config = dict(
    num_hidden_layers=14,
    hidden_size=96,
    num_attention_heads=3,
    num_key_value_heads=1,
    head_dim=32,
    intermediate_size=384,
    vocab_size=8192,
    hidden_act='tanh_gelu',
    norm='layernorm',
    norm_place='pre',
    norm_eps=1e-05,
    positions='learned+rope',
    rope_theta=500000.0,
    rope_fraction=0.75,
    qk_norm=False,
    attn_scale=0.177,
    bias='all',
    tie_word_embeddings=True,
    parallel_block=False,
    init='uniform',
    init_std_qkv=0.051,
    init_std_o=0.0,
    init_std_up=0.051,
    init_std_down=0.0,
    optimizer='soap_variant',
    learning_rate=0.00676,
    beta1=0.95,
    beta2=0.95,
    weight_decay=0.034,
    lr_head=0.0137,
    max_grad_norm=2.0,
    warmup_steps=200,
    schedule='wsd',
    decay_fraction=1.0,
    decay_shape='linear',
    final_lr_fraction=0.1,
    batch_tokens=32768,
    max_seq_len=1024,
    doc_mask=False,
    train_tokens=125700000,
    max_steps=3837,
    dataset='wikipedia_en',
)
Each number is 50 + 12 x the weight over the matrix's rms, rounded and kept within 0 to 99. Layers, rows and columns count from 0.

# layer 8 MLP down, 96x384, rms 0.203, rows 0-21, columns 64-127
50 53 39 56 60 42 47 37 33 58 62 44 44 46 43 52 48 54 54 37 43 36 46 44 47 37 37 30 34 54 61 45 55 51 56 50 24 54 58 51 49 36 42 56 52 65 54 48 45 43 53 39 40 45 61 51 45 28 53 53 54 30 50 54
38 50 40 46 44 47 58 70 32 51 44 61 57 51 08 30 42 45 64 47 38 65 22 48 53 47 37 40 40 57 47 53 48 40 48 63 36 40 53 39 50 48 46 57 51 50 16 51 46 43 78 41 38 52 45 26 61 44 28 32 46 41 46 28
45 54 39 61 46 39 61 52 50 49 57 49 23 54 33 60 60 52 39 54 50 46 52 37 72 46 46 33 43 51 54 38 44 61 24 53 55 53 60 58 43 58 51 62 73 41 56 30 60 48 41 59 47 48 66 50 59 33 70 58 55 44 53 37
46 61 40 27 36 38 50 55 54 45 35 40 56 50 49 47 43 56 43 47 52 52 41 60 53 55 65 64 65 48 61 54 51 61 47 52 44 44 29 42 59 51 44 51 59 32 45 40 49 41 63 47 68 43 55 59 58 70 49 35 49 56 32 49
33 36 38 47 18 35 46 33 45 59 50 63 55 43 32 50 58 37 49 54 59 62 48 59 51 33 63 81 40 49 25 28 35 36 68 52 43 57 48 48 48 60 56 36 48 60 47 43 56 51 43 35 62 66 41 43 54 54 54 43 39 56 33 50
29 37 41 39 54 37 55 40 30 19 34 60 58 46 31 71 70 47 47 28 68 39 37 39 31 50 52 52 30 42 28 45 43 45 48 60 37 49 46 38 58 29 47 22 16 57 45 47 49 32 50 48 52 51 53 29 41 44 52 34 54 43 50 40
45 47 48 43 52 50 42 61 50 50 52 20 60 32 45 40 52 58 38 48 66 64 64 65 49 55 55 72 65 44 64 76 47 77 56 65 51 51 50 59 63 31 54 41 44 45 38 36 47 55 56 41 81 38 58 72 53 60 68 55 46 54 57 66
67 33 49 58 59 49 69 53 55 49 47 55 55 61 66 55 52 81 32 50 51 32 63 55 34 48 49 31 50 37 36 64 41 42 41 31 57 41 36 58 48 34 59 38 36 47 84 24 51 41 49 46 37 46 61 38 36 37 56 44 46 66 45 51
59 31 55 43 44 37 53 43 67 70 44 43 59 60 45 52 38 36 36 26 43 35 51 63 33 38 44 50 46 41 41 63 58 49 55 46 45 38 52 56 50 63 56 49 75 53 53 53 41 43 54 40 59 57 56 50 63 49 55 43 56 35 31 58
37 59 51 55 51 22 79 48 57 30 49 66 67 54 43 37 54 58 65 67 39 34 51 55 57 44 48 46 48 49 52 24 46 61 40 64 46 69 47 27 38 61 77 46 57 47 56 42 44 47 47 42 36 58 64 61 67 72 31 61 56 42 55 61
46 35 61 61 70 53 50 55 54 60 43 54 62 50 57 70 54 35 42 34 41 56 39 52 44 62 48 57 36 51 48 52 27 46 58 34 67 48 46 49 49 65 30 43 64 56 48 38 61 34 51 43 56 68 47 44 62 61 39 56 53 50 39 50
66 53 72 52 43 66 64 82 61 61 82 56 51 58 40 64 45 51 54 54 47 37 51 53 46 49 50 54 36 46 41 63 39 42 32 44 45 51 53 54 29 44 36 42 55 62 43 63 33 44 27 51 42 54 50 59 56 48 47 64 61 44 54 40
57 51 57 60 44 58 43 29 60 59 33 57 60 58 57 63 50 45 49 43 73 56 41 65 51 60 51 40 41 42 40 79 38 50 55 59 39 57 40 72 60 49 56 51 39 42 47 42 43 72 58 51 53 57 42 58 33 46 51 47 46 58 38 66
79 44 42 56 55 51 39 36 68 34 33 67 48 55 34 50 67 67 54 35 55 44 68 39 27 50 49 46 87 63 35 51 73 38 42 41 52 54 50 52 51 70 59 47 53 46 43 53 42 35 40 50 54 36 47 56 97 67 43 35 52 38 45 57
45 52 63 41 60 61 55 69 46 42 57 62 53 40 26 54 37 32 50 53 57 21 59 49 74 48 65 38 40 31 42 73 31 61 49 51 66 47 66 40 64 38 41 57 62 52 67 43 20 47 42 51 56 46 48 62 37 81 57 34 30 43 62 56
31 31 33 51 66 42 60 36 49 70 57 51 43 54 64 48 61 63 57 52 62 60 48 69 39 52 65 52 48 56 46 54 65 54 59 55 51 44 38 60 30 55 36 51 55 48 50 28 66 49 30 67 59 67 41 55 59 41 43 19 73 34 45 59
46 42 57 52 60 49 57 49 50 29 26 21 38 44 37 51 56 64 37 40 41 43 66 48 36 54 39 56 63 44 48 42 48 53 41 41 67 47 38 53 48 44 59 51 50 48 37 51 61 43 15 54 45 45 55 49 53 32 47 32 41 42 42 44
44 55 53 40 41 38 50 67 55 34 49 31 54 56 32 45 54 58 35 45 54 42 47 48 45 40 52 60 66 35 38 49 49 45 38 56 57 36 44 49 47 45 54 52 45 45 14 67 43 24 38 51 52 43 53 36 65 57 25 54 41 37 38 48
66 54 79 58 58 49 63 54 68 60 70 53 65 52 46 52 55 60 47 76 55 51 34 73 64 52 43 56 46 50 55 37 49 36 30 63 79 34 65 49 51 52 64 31 49 47 52 72 62 58 49 43 56 58 41 48 57 39 52 63 70 37 32 48
60 39 54 45 40 43 76 65 24 39 38 18 45 33 58 73 45 52 78 39 44 58 38 56 59 58 66 47 51 43 56 61 37 33 50 64 83 46 45 44 55 42 47 80 54 53 86 77 44 35 58 51 43 44 38 42 70 34 56 75 78 48 41 46
45 52 40 63 45 56 52 46 53 41 41 59 59 37 51 47 49 63 54 34 48 32 62 72 44 56 62 41 52 55 58 25 50 33 43 39 76 21 42 31 32 57 37 40 49 49 72 39 40 55 48 43 35 31 45 54 50 20 35 43 34 47 42 53
28 46 45 44 63 54 48 67 53 58 42 43 47 67 37 60 49 37 30 33 48 62 40 38 53 65 56 68 90 57 53 50 62 68 49 64 53 44 59 54 75 57 37 29 72 52 33 65 46 58 73 57 59 77 62 43 65 58 66 37 62 58 65 43